config = dict(
    num_hidden_layers=15,
    hidden_size=256,
    head_dim=128,
    hidden_act='xielu',
    rope_theta=94200.0,
    qk_norm=True,
    attn_scale=0.0884,
    parallel_block=False,
    extras=['local attention windows', 'shifted keys', 'exclusive self-attention', 'normalized values', 'value residuals', 'an embedding shortcut', 'learned residual scales'],
    init='normal',
    init_out_by_depth=True,
    warmup_steps=121,
    decay_fraction=0.634,
    batch_tokens=32768,
)
Each number is 200 + 30 x the weight over its row's rms, rounded and kept within 0 to 999. Layers, rows and columns count from 0. The size before them is the row's rms in percent of the matrix's.

# up: layer 3 MLP up, 896x256, rms 0.195, rows 426-525, columns 32-63
# down: layer 3 MLP down (transposed), 896x256, rms 0.102, rows 426-525, columns 32-63
up426,099,204,233,236,183,168,272,233,216,198,100,169,225,212,134,199,202,227,214,191,193,160,153,142,223,199,219,197,167,218,191,199,225
down426,099,193,252,207,196,158,241,230,224,227,177,171,234,215,213,238,152,201,253,218,147,164,148,207,151,209,177,177,171,215,176,220,216
up427,096,241,266,153,183,256,201,155,205,186,218,206,177,178,252,182,170,231,217,210,146,232,166,190,235,230,200,179,201,189,203,194,158
down427,102,234,208,287,287,166,207,230,211,206,161,125,166,182,207,189,245,177,183,231,212,193,261,225,213,148,184,187,171,210,174,236,203
up428,099,208,172,177,214,213,211,182,202,221,221,199,205,190,217,216,206,175,238,222,155,233,209,213,154,233,213,210,205,142,205,194,193
down428,093,201,197,206,182,136,204,165,225,182,189,149,229,210,203,181,216,189,223,121,145,225,209,188,125,200,200,205,181,235,210,139,249
up429,110,206,237,180,176,209,260,227,200,243,213,187,205,197,161,210,245,230,182,169,203,217,228,162,233,241,174,226,196,168,189,181,217
down429,108,215,174,221,188,213,192,239,198,206,245,178,233,228,175,236,161,218,182,180,217,223,217,207,247,219,242,144,211,213,132,228,193
up430,097,179,241,140,186,203,128,179,218,199,169,172,180,235,188,158,181,248,240,152,161,208,238,207,197,180,208,198,176,161,189,208,204
down430,099,235,195,166,183,231,236,199,227,179,173,191,215,222,184,202,185,125,178,224,212,181,218,225,226,175,183,229,185,184,200,213,211
up431,107,210,142,178,176,196,269,158,198,222,168,173,199,89,180,168,168,171,192,174,243,216,179,127,187,254,233,211,217,231,226,209,170
down431,102,159,147,151,210,192,225,177,254,218,199,260,192,187,140,144,172,234,181,186,193,269,231,186,176,207,135,189,200,252,210,208,209
up432,096,183,162,224,156,132,161,200,225,173,203,200,240,212,201,172,277,175,161,212,187,196,225,220,213,175,204,174,210,200,217,234,179
down432,099,167,200,191,155,176,208,201,171,189,180,238,221,226,160,178,228,229,189,171,194,215,201,252,190,144,195,204,190,182,242,198,216
up433,095,177,213,149,200,300,205,235,175,163,212,200,206,176,235,241,246,245,222,231,163,181,190,221,210,195,166,181,209,186,165,164,208
down433,095,198,152,165,203,193,168,194,191,209,267,236,197,176,201,207,198,190,201,170,241,111,181,186,194,167,232,228,210,181,219,188,214
up434,097,192,218,208,195,221,230,178,177,212,242,181,243,162,212,190,208,185,233,243,212,193,215,234,168,243,183,180,209,222,164,172,179
down434,099,201,218,201,175,175,189,160,225,224,146,199,186,175,216,131,195,199,205,223,228,200,160,158,178,141,245,191,275,235,193,160,245
up435,093,228,210,111,154,173,204,210,278,177,211,250,215,185,184,182,162,213,164,189,175,185,201,223,197,227,202,173,263,196,190,195,204
down435,096,260,112,188,203,230,197,157,187,169,220,188,258,205,161,213,177,208,232,225,224,209,203,174,193,197,257,192,154,211,119,161,229
up436,104,224,206,209,165,186,175,220,208,238,221,222,229,183,185,193,169,193,259,227,194,184,234,221,231,208,207,187,201,234,191,159,225
down436,100,244,220,217,214,188,229,180,182,222,241,246,202,183,225,196,246,193,262,219,211,204,181,161,218,211,210,157,198,204,246,284,196
up437,098,203,162,168,169,133,244,236,256,209,204,192,207,193,191,220,174,189,218,146,182,199,193,191,234,191,213,170,259,159,196,170,249
down437,103,222,220,210,207,212,214,193,180,178,226,217,213,189,185,164,242,209,209,249,150,201,215,211,211,167,233,244,189,161,192,183,227
up438,109,252,242,240,215,193,139,171,115,215,168,202,188,237,189,192,191,214,190,197,217,211,269,161,228,163,217,190,194,142,167,232,161
down438,103,201,250,200,178,194,213,200,133,187,148,182,280,212,212,191,173,167,215,222,209,198,181,220,213,217,209,164,162,251,204,176,199
up439,106,201,237,156,151,212,222,189,183,244,251,161,184,183,198,173,193,193,219,188,164,222,219,200,214,237,166,142,143,244,225,159,190
down439,104,170,197,144,189,221,203,232,172,189,162,221,147,196,222,187,214,158,173,219,234,147,184,207,188,149,225,202,154,191,157,226,226
up440,097,192,193,253,237,255,200,187,154,211,219,202,161,195,194,204,211,234,244,180,183,183,162,189,224,229,182,185,157,216,227,186,141
down440,100,210,183,256,187,237,195,193,200,191,219,204,160,222,255,202,181,211,218,203,210,256,215,218,162,215,240,193,190,196,241,240,249
up441,098,186,189,157,193,234,218,217,167,188,219,189,247,155,143,177,150,187,205,167,180,176,196,240,206,223,200,156,170,243,233,211,188
down441,100,174,245,168,211,234,248,242,171,183,221,226,243,211,213,165,193,195,179,197,187,249,248,185,195,183,229,197,235,182,190,213,196
up442,098,185,221,182,162,202,161,174,183,157,177,175,198,180,197,189,201,183,179,169,180,183,221,209,170,270,190,232,210,245,243,180,172
down442,105,200,233,226,238,223,221,218,167,187,203,202,171,208,181,179,206,172,217,176,197,243,209,161,244,187,203,155,144,208,222,259,169
up443,104,215,175,212,205,206,216,228,186,221,190,138,185,181,225,202,210,198,198,283,191,182,238,159,176,180,189,232,192,157,194,178,233
down443,105,214,202,244,205,208,233,226,220,176,182,197,215,226,164,181,203,130,191,181,178,180,192,110,236,170,212,213,177,225,185,188,211
up444,109,200,165,196,147,221,233,236,176,193,161,249,211,202,197,185,210,204,218,179,156,233,174,252,187,216,245,131,130,217,199,183,208
down444,108,244,184,175,241,274,245,132,192,198,213,186,184,197,227,231,129,238,218,167,148,249,195,204,214,136,151,256,170,153,180,180,192
up445,101,255,201,192,139,204,218,219,202,229,231,232,248,237,236,190,271,267,241,143,149,174,269,185,209,197,182,192,223,215,169,218,172
down445,101,237,201,197,211,238,220,210,203,176,180,180,157,218,207,255,234,239,147,204,212,138,236,194,184,226,176,178,175,229,189,222,239
up446,094,202,209,137,207,178,152,187,168,195,183,193,238,168,173,206,168,207,178,184,225,251,197,214,206,204,223,201,218,274,186,213,220
down446,097,171,149,218,167,199,155,114,164,200,199,212,230,158,228,161,233,191,201,205,169,164,200,188,186,160,197,206,229,211,181,208,250
up447,097,236,203,167,175,204,128,247,206,184,175,168,199,249,203,241,187,169,247,249,236,200,205,170,187,212,174,175,166,206,173,144,233
down447,097,179,210,181,200,174,216,186,205,226,214,169,163,241,182,278,179,186,233,217,160,200,154,230,205,248,206,171,188,186,209,236,245
up448,093,246,159,197,189,266,215,190,185,224,203,206,171,232,174,195,126,197,221,265,233,174,235,225,181,200,204,151,206,247,198,235,238
down448,094,222,168,233,219,174,200,220,235,203,192,191,190,178,203,225,170,219,197,206,179,215,206,231,173,145,161,156,215,167,204,242,194
up449,099,168,195,166,195,152,224,164,152,168,182,136,275,194,177,185,125,206,211,250,186,209,149,203,169,147,172,177,199,202,261,218,177
down449,101,234,232,214,149,224,241,172,192,164,214,196,157,166,182,184,173,195,243,183,159,198,190,191,151,171,208,229,200,213,242,203,144
up450,101,260,190,251,269,176,179,163,174,261,186,172,249,163,182,204,241,176,176,217,166,183,224,222,236,217,176,219,172,202,199,172,187
down450,105,202,234,209,193,149,214,240,169,180,182,180,146,177,186,200,173,193,226,160,198,245,240,189,262,186,204,176,223,167,193,229,175
up451,101,219,166,191,204,231,212,167,222,186,226,164,133,169,195,159,100,205,152,179,210,144,168,231,189,191,198,282,216,255,203,221,213
down451,100,248,143,206,202,231,236,148,216,154,211,168,163,193,160,127,143,117,204,198,181,166,174,197,207,216,223,244,189,230,203,211,194
up452,103,243,206,179,216,145,227,239,211,205,198,246,157,178,207,185,197,188,242,212,240,176,201,208,217,209,208,187,231,199,201,201,168
down452,104,225,218,190,188,228,197,164,217,167,197,230,199,172,203,140,203,160,149,207,146,244,132,199,219,198,210,208,182,192,281,209,220
up453,101,179,204,216,208,225,142,191,181,160,199,225,169,183,234,233,174,208,228,215,242,195,230,169,188,223,214,248,173,184,270,190,206
down453,098,159,252,205,204,169,225,197,266,214,164,200,205,161,243,170,239,201,241,181,207,169,194,173,164,223,209,230,232,190,157,227,211
up454,102,258,190,264,231,220,130,233,230,217,170,245,181,157,181,179,189,208,154,233,191,223,224,221,163,162,174,239,212,196,191,217,223
down454,103,192,241,180,247,192,163,199,162,161,211,181,224,125,145,182,240,156,217,229,184,228,217,182,167,138,156,234,177,218,204,246,206
up455,100,232,246,241,186,201,199,209,230,227,218,194,149,207,190,222,230,232,261,270,185,157,103,178,166,212,202,171,217,204,228,133,194
down455,101,195,225,216,220,160,192,207,220,241,175,241,232,208,196,199,115,148,221,227,204,224,176,203,162,198,198,215,204,213,206,185,221
up456,101,226,194,198,222,194,209,213,187,199,165,158,260,248,195,169,224,219,252,181,179,204,211,155,220,199,196,220,193,202,228,228,179
down456,104,188,178,208,212,225,234,168,200,221,230,201,245,209,168,171,153,152,201,217,227,218,110,203,189,157,172,179,185,182,209,179,230
up457,098,175,223,193,202,197,178,210,194,252,187,181,235,198,249,197,240,164,178,173,165,245,183,221,198,201,213,211,235,184,211,194,125
down457,095,260,208,192,172,176,199,211,220,185,136,170,189,213,209,212,226,198,166,232,235,229,244,251,224,218,218,180,263,211,223,191,130
up458,105,215,238,218,155,142,202,175,240,166,174,202,156,184,198,194,216,174,185,200,185,160,215,182,242,165,224,195,190,232,183,185,234
down458,104,240,163,216,199,156,211,176,223,250,184,212,182,190,240,145,172,207,248,215,204,219,225,222,163,186,206,221,137,181,241,257,186
up459,105,130,212,231,233,214,220,217,236,161,121,181,170,269,186,223,212,223,178,198,230,202,218,173,255,241,228,191,192,203,149,225,159
down459,107,170,187,219,243,210,144,192,218,197,159,194,221,220,199,221,164,201,199,160,150,226,229,161,184,200,135,169,158,221,209,176,182
up460,094,174,194,202,176,163,172,223,227,189,239,233,236,270,191,184,186,236,198,195,194,143,227,193,208,198,193,268,219,178,234,224,181
down460,098,228,186,166,237,207,155,178,209,191,242,178,227,201,210,188,147,210,268,255,149,207,198,219,182,203,193,183,225,205,175,220,207
up461,107,198,209,186,154,216,246,213,189,197,204,207,233,227,227,193,206,191,216,185,197,186,167,167,190,231,236,177,246,223,159,176,236
down461,101,237,225,168,224,193,186,252,229,193,227,178,233,176,175,135,161,172,196,196,191,224,210,233,170,229,183,205,160,177,215,221,243
up462,101,211,175,175,175,243,173,169,189,216,233,229,175,163,231,186,182,177,224,200,203,150,226,200,174,190,229,150,227,178,221,187,182
down462,101,183,201,179,189,182,260,126,223,224,215,195,144,210,224,218,238,191,190,191,211,251,206,192,185,220,241,236,236,244,209,231,217
up463,105,239,146,238,220,254,188,201,180,196,237,228,194,191,205,142,211,152,155,183,191,160,168,139,179,205,218,225,205,221,142,192,229
down463,104,177,239,173,185,224,216,197,230,248,193,219,96,172,207,195,182,207,198,249,207,227,178,162,200,158,195,225,226,215,250,206,194
up464,096,148,179,202,145,186,192,211,218,207,228,247,191,137,214,217,190,157,243,120,171,200,169,217,181,243,203,198,198,148,193,122,218
down464,100,232,224,225,265,241,250,233,248,260,167,199,167,239,204,188,188,189,186,241,213,171,219,197,119,175,212,233,140,175,181,191,158
up465,096,150,216,212,198,164,214,216,183,202,224,190,161,182,219,179,215,211,188,192,236,195,267,178,251,242,276,236,205,201,237,203,173
down465,098,185,128,237,208,203,177,135,141,197,195,215,184,196,162,163,186,208,180,215,214,177,199,201,191,248,187,218,138,248,241,169,190
up466,092,255,248,194,146,213,196,209,186,207,193,221,223,176,193,184,220,184,158,179,201,166,186,249,217,272,198,196,218,182,193,223,230
down466,098,140,162,199,209,158,245,171,177,146,260,238,206,195,187,276,203,181,241,161,265,228,202,237,216,198,197,190,190,201,149,149,210
up467,101,128,191,197,190,161,172,205,211,177,167,168,243,219,149,185,247,225,226,179,137,184,219,170,200,258,117,233,218,149,267,197,203
down467,100,185,230,180,219,173,150,192,152,239,179,192,198,163,201,195,102,186,169,236,206,217,208,165,258,208,258,164,176,179,210,189,248
up468,098,216,185,243,214,240,173,251,190,189,257,255,176,189,211,263,234,164,184,227,240,118,240,233,208,181,200,271,172,188,182,179,194
down468,103,163,220,241,182,253,196,219,187,174,139,220,168,231,203,188,194,171,214,162,227,175,177,231,219,280,194,225,223,178,114,171,234
up469,109,219,190,214,196,189,196,182,224,225,165,240,232,200,222,207,234,205,192,236,180,194,162,270,199,212,222,213,190,167,231,170,189
down469,101,183,180,241,246,199,220,127,233,205,224,210,187,245,237,243,165,198,161,196,194,188,180,230,216,255,222,177,196,194,218,191,222
up470,096,207,210,222,228,157,222,175,182,214,225,171,211,209,263,240,254,197,206,213,191,205,162,224,207,213,200,128,200,205,198,151,264
down470,100,200,187,229,235,147,214,167,235,202,166,183,164,137,273,173,140,196,200,181,193,178,159,165,221,236,156,244,236,207,155,242,225
up471,100,238,223,209,232,208,266,148,211,159,249,217,217,140,190,194,188,194,224,185,179,212,165,180,161,193,176,185,190,236,163,204,186
down471,099,235,175,223,155,239,214,218,162,228,170,173,185,164,157,257,206,145,238,220,175,202,207,174,230,224,182,219,138,171,199,245,175
up472,105,158,203,236,199,285,164,239,156,161,227,186,188,170,202,234,214,160,228,218,181,229,202,251,206,193,171,226,226,168,211,202,177
down472,104,157,178,196,196,173,182,200,208,148,166,165,228,198,155,207,192,222,248,161,140,223,178,218,216,225,204,181,239,277,228,199,172
up473,104,238,192,198,155,210,186,215,171,159,226,188,164,231,245,231,162,232,115,223,186,206,207,166,236,233,144,227,238,243,198,224,176
down473,103,171,185,219,160,172,245,210,181,198,173,192,190,179,190,182,157,209,175,215,160,212,202,220,237,245,177,282,177,214,218,226,220
up474,102,201,188,234,235,249,201,211,193,203,233,174,218,206,185,228,189,222,259,183,229,182,202,217,185,216,191,181,228,184,254,173,231
down474,103,161,236,203,186,227,174,212,211,256,190,211,231,213,208,288,214,143,233,194,198,271,176,187,249,130,232,176,211,173,242,174,173
up475,104,165,219,212,194,137,256,230,242,193,196,244,208,204,164,271,189,209,184,210,196,192,222,225,158,220,234,201,155,207,232,214,193
down475,105,181,203,227,184,203,168,205,200,216,231,217,184,222,180,190,156,169,190,140,205,229,224,206,176,164,209,160,211,230,213,191,190
up476,113,185,207,248,228,190,236,205,176,202,218,197,155,208,209,204,216,222,174,241,131,200,209,176,125,171,172,217,193,167,217,226,199
down476,108,210,197,162,185,181,196,190,198,176,176,255,180,193,197,240,155,208,146,179,172,231,239,171,177,202,224,186,187,205,190,231,210
up477,105,216,201,207,208,207,178,196,249,146,174,201,192,221,253,192,199,154,220,224,236,200,180,166,265,199,234,179,218,206,219,186,143
down477,106,177,209,185,180,251,217,194,223,159,212,224,204,259,206,233,184,202,209,177,195,188,171,176,158,206,172,189,198,198,192,166,200
up478,099,211,176,186,221,193,222,234,190,218,267,214,209,260,142,203,199,211,226,119,201,187,193,197,252,240,215,151,141,207,208,202,206
down478,101,206,178,202,231,159,164,234,178,251,230,138,197,263,189,189,196,202,204,172,199,232,246,270,236,259,200,218,177,225,202,250,192
up479,101,198,203,248,178,221,193,248,194,140,179,232,212,204,153,214,154,209,202,205,163,214,215,180,216,159,247,227,184,191,230,179,217
down479,102,189,168,200,229,253,269,190,238,190,237,197,228,220,239,195,184,205,204,150,190,151,163,188,132,191,229,220,254,176,194,161,201
up480,101,201,225,211,203,189,216,221,212,161,142,217,280,191,233,191,217,217,193,202,161,205,218,194,245,168,184,189,236,261,170,158,183
down480,099,232,220,186,185,153,197,167,205,209,231,187,230,227,227,215,264,186,181,213,199,142,209,175,188,228,206,151,210,190,186,205,190
up481,104,198,209,201,200,187,139,199,195,187,134,172,242,194,225,212,214,169,178,155,189,201,169,192,186,252,199,241,194,142,235,175,198
down481,103,230,266,202,224,177,257,174,192,229,210,156,164,207,214,267,196,208,138,221,260,204,196,181,162,184,199,207,207,191,189,160,177
up482,101,197,138,170,219,180,163,196,202,250,187,197,208,176,209,206,168,235,209,163,253,200,210,200,222,203,260,221,150,195,149,195,209
down482,101,184,194,185,186,171,185,191,258,262,218,182,211,205,214,203,220,273,176,150,230,204,180,241,182,208,243,207,165,159,180,193,149
up483,094,233,253,196,150,193,235,198,226,222,209,197,255,162,177,259,226,226,175,258,248,207,210,205,176,227,260,189,229,195,188,188,240
down483,096,175,224,217,217,212,221,212,216,227,207,177,250,176,191,211,259,169,244,220,208,178,189,259,256,207,150,191,217,204,161,179,187
up484,094,194,227,260,225,203,232,175,177,231,140,169,191,192,200,181,204,173,184,192,184,157,211,211,221,175,195,176,173,211,202,206,208
down484,091,203,223,188,262,251,220,207,147,171,198,204,174,148,175,206,214,239,192,186,210,238,235,188,194,171,192,246,178,203,222,209,181
up485,103,292,180,160,181,214,211,175,232,257,243,181,250,160,221,252,181,152,211,179,243,195,184,183,146,153,182,217,205,189,200,223,168
down485,099,180,219,217,167,208,200,204,194,172,202,161,211,243,218,187,186,182,231,200,207,251,222,212,215,224,148,227,201,211,201,199,152
up486,098,194,203,159,175,173,193,267,252,232,223,239,249,148,190,153,214,177,184,207,212,160,199,191,244,193,192,183,209,158,238,175,194
down486,096,212,151,182,195,186,196,136,195,207,184,214,220,197,201,198,235,198,189,220,172,222,193,184,231,236,217,196,235,203,198,186,207
up487,098,258,221,167,194,197,189,212,192,181,193,228,194,208,182,262,193,188,179,208,207,200,239,138,248,230,175,198,211,215,175,189,228
down487,098,205,184,254,196,238,212,207,174,208,258,154,163,191,172,191,184,145,241,220,221,265,265,149,133,212,254,175,208,170,212,205,189
up488,091,203,192,179,211,232,236,220,250,214,193,188,167,217,204,135,190,222,181,193,189,210,200,191,185,267,233,151,165,231,173,205,202
down488,093,175,214,266,269,216,205,195,229,192,193,232,192,219,181,152,219,186,250,204,183,219,194,210,188,221,248,146,174,205,206,184,222
up489,104,185,186,234,174,159,224,215,204,215,172,179,239,161,212,213,240,162,203,184,187,215,205,214,216,208,196,191,168,233,219,227,212
down489,098,181,204,192,160,159,242,220,174,182,169,199,143,159,212,211,202,213,202,156,186,249,202,210,173,164,245,205,233,234,217,185,197
up490,099,224,225,223,201,202,205,187,232,179,191,244,143,220,224,182,203,179,217,155,210,222,172,198,225,224,190,153,193,242,194,169,211
down490,100,193,184,195,197,188,210,165,227,220,174,175,195,174,241,197,181,202,189,229,216,158,175,237,238,224,205,245,226,157,189,188,186
up491,103,152,193,198,198,173,173,256,133,194,220,145,165,195,167,216,176,248,199,181,184,164,143,218,175,199,181,203,199,206,293,241,225
down491,102,230,211,180,201,159,166,284,215,225,240,220,219,181,194,212,230,197,187,143,202,208,160,193,120,175,206,176,232,200,248,204,186
up492,102,118,208,228,213,195,206,227,188,199,216,293,184,198,224,236,201,189,231,193,193,195,226,207,219,179,217,190,217,202,189,174,148
down492,102,201,205,172,169,193,235,189,244,261,233,166,243,227,220,216,193,199,150,191,204,230,201,164,236,212,207,213,213,135,204,157,194
up493,099,208,175,190,190,229,217,181,192,221,228,207,160,255,206,188,221,160,200,198,228,192,230,206,213,210,220,166,167,270,239,172,233
down493,097,217,190,179,201,192,157,224,209,172,226,201,221,193,239,195,215,198,183,241,199,187,250,231,165,220,241,166,244,162,204,192,227
up494,102,209,231,202,188,188,223,222,223,158,132,235,216,191,207,174,193,215,258,129,237,147,185,178,178,193,188,215,222,247,217,218,242
down494,101,217,195,198,137,214,259,235,169,207,172,221,174,211,171,199,218,187,248,182,185,178,204,182,174,222,160,170,199,185,183,205,155
up495,099,191,222,169,162,238,230,170,217,159,222,216,177,162,190,143,225,223,176,213,189,170,224,163,208,225,169,197,199,204,161,239,226
down495,102,198,182,169,185,196,206,189,216,189,235,159,143,193,202,164,183,147,210,216,218,186,226,187,213,212,205,201,188,176,150,167,154
up496,092,139,196,210,201,211,189,203,218,212,183,147,225,193,215,226,215,175,241,198,210,188,180,226,173,172,195,193,164,192,167,220,193
down496,096,212,199,224,173,169,183,162,151,199,229,165,218,182,216,237,155,226,180,221,257,197,167,199,247,238,187,234,181,194,202,231,222
up497,095,200,160,236,224,185,196,194,247,221,178,164,177,228,173,202,213,196,170,190,223,216,200,141,221,210,194,186,223,171,221,200,168
down497,093,205,184,241,204,188,202,195,161,175,151,195,166,248,162,191,175,228,199,167,221,261,202,209,266,185,212,195,242,234,137,230,215
up498,109,203,180,173,247,139,195,182,269,193,135,220,225,181,175,207,193,185,138,198,191,224,165,225,233,229,222,170,111,206,194,132,199
down498,107,248,160,200,223,140,225,182,155,177,193,169,205,118,194,219,209,120,200,128,181,234,207,233,174,193,190,185,191,177,194,169,198
up499,106,204,218,175,213,221,201,214,207,162,229,215,239,190,191,160,146,229,193,194,214,163,187,249,237,166,226,203,230,199,191,173,206
down499,104,169,214,229,128,177,203,234,233,202,247,244,156,178,248,268,186,226,196,199,250,162,239,196,222,234,163,158,209,168,173,161,151
up500,105,179,252,224,192,231,192,183,167,200,244,211,173,196,235,203,228,210,224,184,222,171,183,176,252,181,204,170,183,220,178,154,240
down500,102,228,174,236,215,275,225,176,212,199,145,177,221,258,171,154,193,195,168,152,177,174,211,183,175,202,215,234,187,157,186,184,179
up501,093,210,221,178,165,211,156,183,157,149,178,248,176,225,160,221,162,231,193,209,186,239,202,212,177,152,171,233,229,211,166,103,181
down501,099,222,204,216,183,167,212,219,223,189,127,226,202,167,166,184,193,183,216,191,171,221,205,187,152,201,183,174,199,161,205,154,159
up502,096,221,184,219,184,179,243,219,84,192,140,251,194,118,244,196,196,205,156,167,213,178,144,226,204,230,239,196,170,202,198,177,274
down502,098,157,171,212,180,227,253,164,258,179,163,270,204,197,212,210,194,184,159,209,168,191,224,204,178,210,178,104,238,205,179,189,171
up503,102,187,144,239,211,203,171,170,209,191,203,191,215,219,265,199,156,230,168,156,188,212,247,207,181,210,216,227,169,189,180,172,267
down503,108,206,196,219,210,245,179,202,196,159,211,236,219,195,178,179,186,163,239,197,206,204,207,173,212,214,195,256,142,224,261,223,217
up504,095,209,174,232,183,182,239,211,191,233,224,233,201,213,177,197,163,184,173,170,210,183,216,197,178,258,159,166,215,195,149,172,211
down504,100,171,147,164,204,189,276,217,234,228,169,203,214,167,209,207,188,198,211,179,209,203,179,188,178,184,156,164,238,215,182,178,231
up505,102,158,197,228,197,220,218,173,233,154,230,156,160,223,207,250,229,224,178,175,200,216,170,209,196,229,197,208,236,187,184,165,234
down505,101,217,217,210,240,175,183,243,231,185,195,182,215,211,217,178,187,225,241,224,204,228,250,218,173,185,164,277,212,172,203,210,169
up506,101,207,248,173,244,215,148,228,170,193,193,239,261,201,161,230,185,172,254,156,237,128,194,233,152,238,267,176,211,253,174,205,170
down506,102,226,227,180,116,216,212,222,192,218,221,183,212,189,189,241,180,208,188,241,234,197,227,192,231,207,207,206,175,232,200,219,190
up507,090,186,170,180,210,173,229,190,248,191,166,169,183,154,189,251,224,155,206,157,201,175,181,210,177,234,219,193,189,209,198,179,229
down507,095,196,231,183,178,192,210,200,223,202,198,189,214,236,232,223,322,228,197,224,257,152,249,223,238,179,216,156,185,205,225,185,225
up508,094,131,198,252,202,205,150,173,188,187,188,205,225,204,230,129,227,231,159,212,193,208,189,172,231,234,185,178,235,190,241,227,197
down508,097,230,206,203,216,229,205,226,212,190,220,194,168,151,205,169,191,177,182,227,225,225,197,155,168,248,129,216,220,194,209,258,187
up509,107,176,266,210,162,178,248,152,252,161,157,167,166,191,207,194,180,207,219,256,173,130,235,201,244,201,222,208,153,182,162,190,216
down509,101,204,205,203,184,195,153,165,191,246,238,232,181,233,159,210,231,229,189,254,147,176,195,199,203,187,164,173,193,203,211,164,220
up510,096,250,183,204,174,158,166,172,180,154,183,215,170,217,219,204,147,153,189,168,228,175,196,144,210,220,167,135,162,235,208,213,223
down510,096,200,197,196,198,230,226,187,171,218,138,170,167,251,212,223,175,247,217,228,219,214,221,191,202,107,226,195,195,152,222,164,173
up511,095,180,214,213,210,195,214,245,158,227,220,229,185,175,153,194,244,133,208,175,217,207,211,174,219,214,189,170,259,213,179,189,175
down511,096,223,162,218,280,145,241,189,198,240,201,182,180,228,271,186,228,226,201,224,217,196,197,180,208,185,259,217,216,226,177,195,198
up512,103,275,222,188,243,169,185,183,209,186,134,199,190,226,237,174,214,191,195,220,192,195,213,238,203,225,270,254,220,198,201,184,213
down512,101,254,205,188,197,207,239,194,204,210,190,152,194,218,175,148,214,253,198,203,183,175,254,139,211,173,201,175,162,199,181,220,206
up513,095,187,179,184,233,213,205,256,136,191,246,181,193,185,234,164,169,220,223,216,264,212,140,193,282,180,236,154,184,189,222,160,214
down513,095,203,216,203,176,184,181,196,243,206,286,158,191,195,226,194,175,230,207,213,252,228,160,256,212,140,172,167,208,206,181,181,214
up514,099,162,270,193,236,195,180,249,177,249,146,225,191,196,222,206,149,218,192,147,177,178,193,225,188,207,178,230,207,218,187,204,143
down514,103,192,152,223,172,176,177,213,240,206,187,204,219,237,220,231,163,182,189,218,185,243,200,220,247,170,237,189,210,214,146,235,193
up515,110,155,257,302,184,147,185,238,213,195,266,223,215,215,202,182,179,212,181,216,183,241,131,195,267,254,208,186,134,198,189,186,198
down515,106,189,194,236,193,146,209,185,208,155,232,194,224,225,221,191,210,208,221,122,188,172,190,182,208,191,226,177,218,185,205,224,187
up516,096,196,190,272,203,202,163,221,209,176,98,204,161,177,217,226,268,158,209,205,208,206,193,209,211,200,191,176,219,212,215,213,203
down516,099,193,218,224,193,165,200,161,202,187,227,187,194,192,209,195,171,207,166,179,159,205,184,192,212,197,191,210,211,209,175,159,262
up517,103,186,168,165,208,186,220,182,151,197,208,201,173,205,185,158,198,183,209,170,187,197,182,207,223,222,233,213,216,195,199,157,190
down517,100,157,158,156,180,198,185,205,192,195,239,182,215,237,214,171,223,220,139,155,232,206,153,170,161,223,191,201,185,167,207,241,210
up518,112,233,199,252,172,197,224,174,217,239,218,259,246,202,186,223,222,178,221,193,186,162,201,170,227,171,154,193,202,203,211,210,234
down518,107,173,162,175,204,198,236,176,134,183,224,191,212,161,203,272,248,222,219,207,226,249,219,177,251,236,159,202,199,219,160,151,244
up519,094,188,195,220,216,222,229,169,225,257,208,230,202,238,195,159,169,204,155,194,260,201,200,183,186,159,164,213,234,178,145,176,176
down519,097,203,204,198,269,227,173,188,238,196,274,215,198,189,194,194,221,264,205,194,203,179,151,179,210,234,172,236,152,197,217,232,193
up520,103,174,180,186,226,195,209,186,191,189,167,207,205,219,206,157,217,228,227,237,169,179,211,186,217,175,241,203,202,198,229,172,232
down520,098,196,151,207,170,196,182,180,205,134,169,178,259,187,153,241,193,184,256,222,205,225,171,173,168,258,148,210,276,234,209,195,189
up521,095,175,162,171,201,212,182,220,137,198,175,282,193,211,198,176,183,197,192,197,210,211,236,230,201,243,199,162,194,206,189,249,223
down521,098,192,228,205,239,243,148,195,244,208,169,225,225,170,191,284,186,205,223,270,237,221,194,254,223,232,183,203,149,164,158,225,201
up522,094,187,236,293,192,193,195,244,194,204,169,246,165,174,204,233,234,184,206,227,280,180,137,199,190,268,170,195,160,203,230,155,212
down522,095,141,228,191,259,155,259,169,228,189,193,222,272,186,206,189,186,199,240,213,175,255,164,215,187,162,222,154,203,195,224,202,229
up523,094,203,172,169,210,213,137,172,174,139,210,216,217,175,216,212,181,225,224,172,199,176,188,203,194,158,201,177,181,232,155,198,140
down523,096,165,188,187,213,186,177,147,231,217,203,232,163,204,209,227,152,234,205,148,173,222,167,218,240,171,236,205,196,203,154,176,159
up524,097,216,138,241,177,209,210,250,200,206,170,236,205,254,229,217,204,194,224,171,199,210,232,193,241,136,219,209,166,204,181,197,219
down524,096,239,241,196,240,163,204,270,231,204,194,191,186,225,128,159,195,171,172,188,167,220,205,211,219,192,250,201,175,159,193,181,215
up525,102,211,207,201,158,172,178,191,152,199,184,172,197,148,222,196,196,199,179,160,254,242,208,222,210,186,208,183,220,238,250,247,220
down525,098,165,220,180,180,196,205,195,202,163,259,208,133,153,198,189,200,170,214,232,220,227,193,217,210,187,205,184,235,235,201,222,185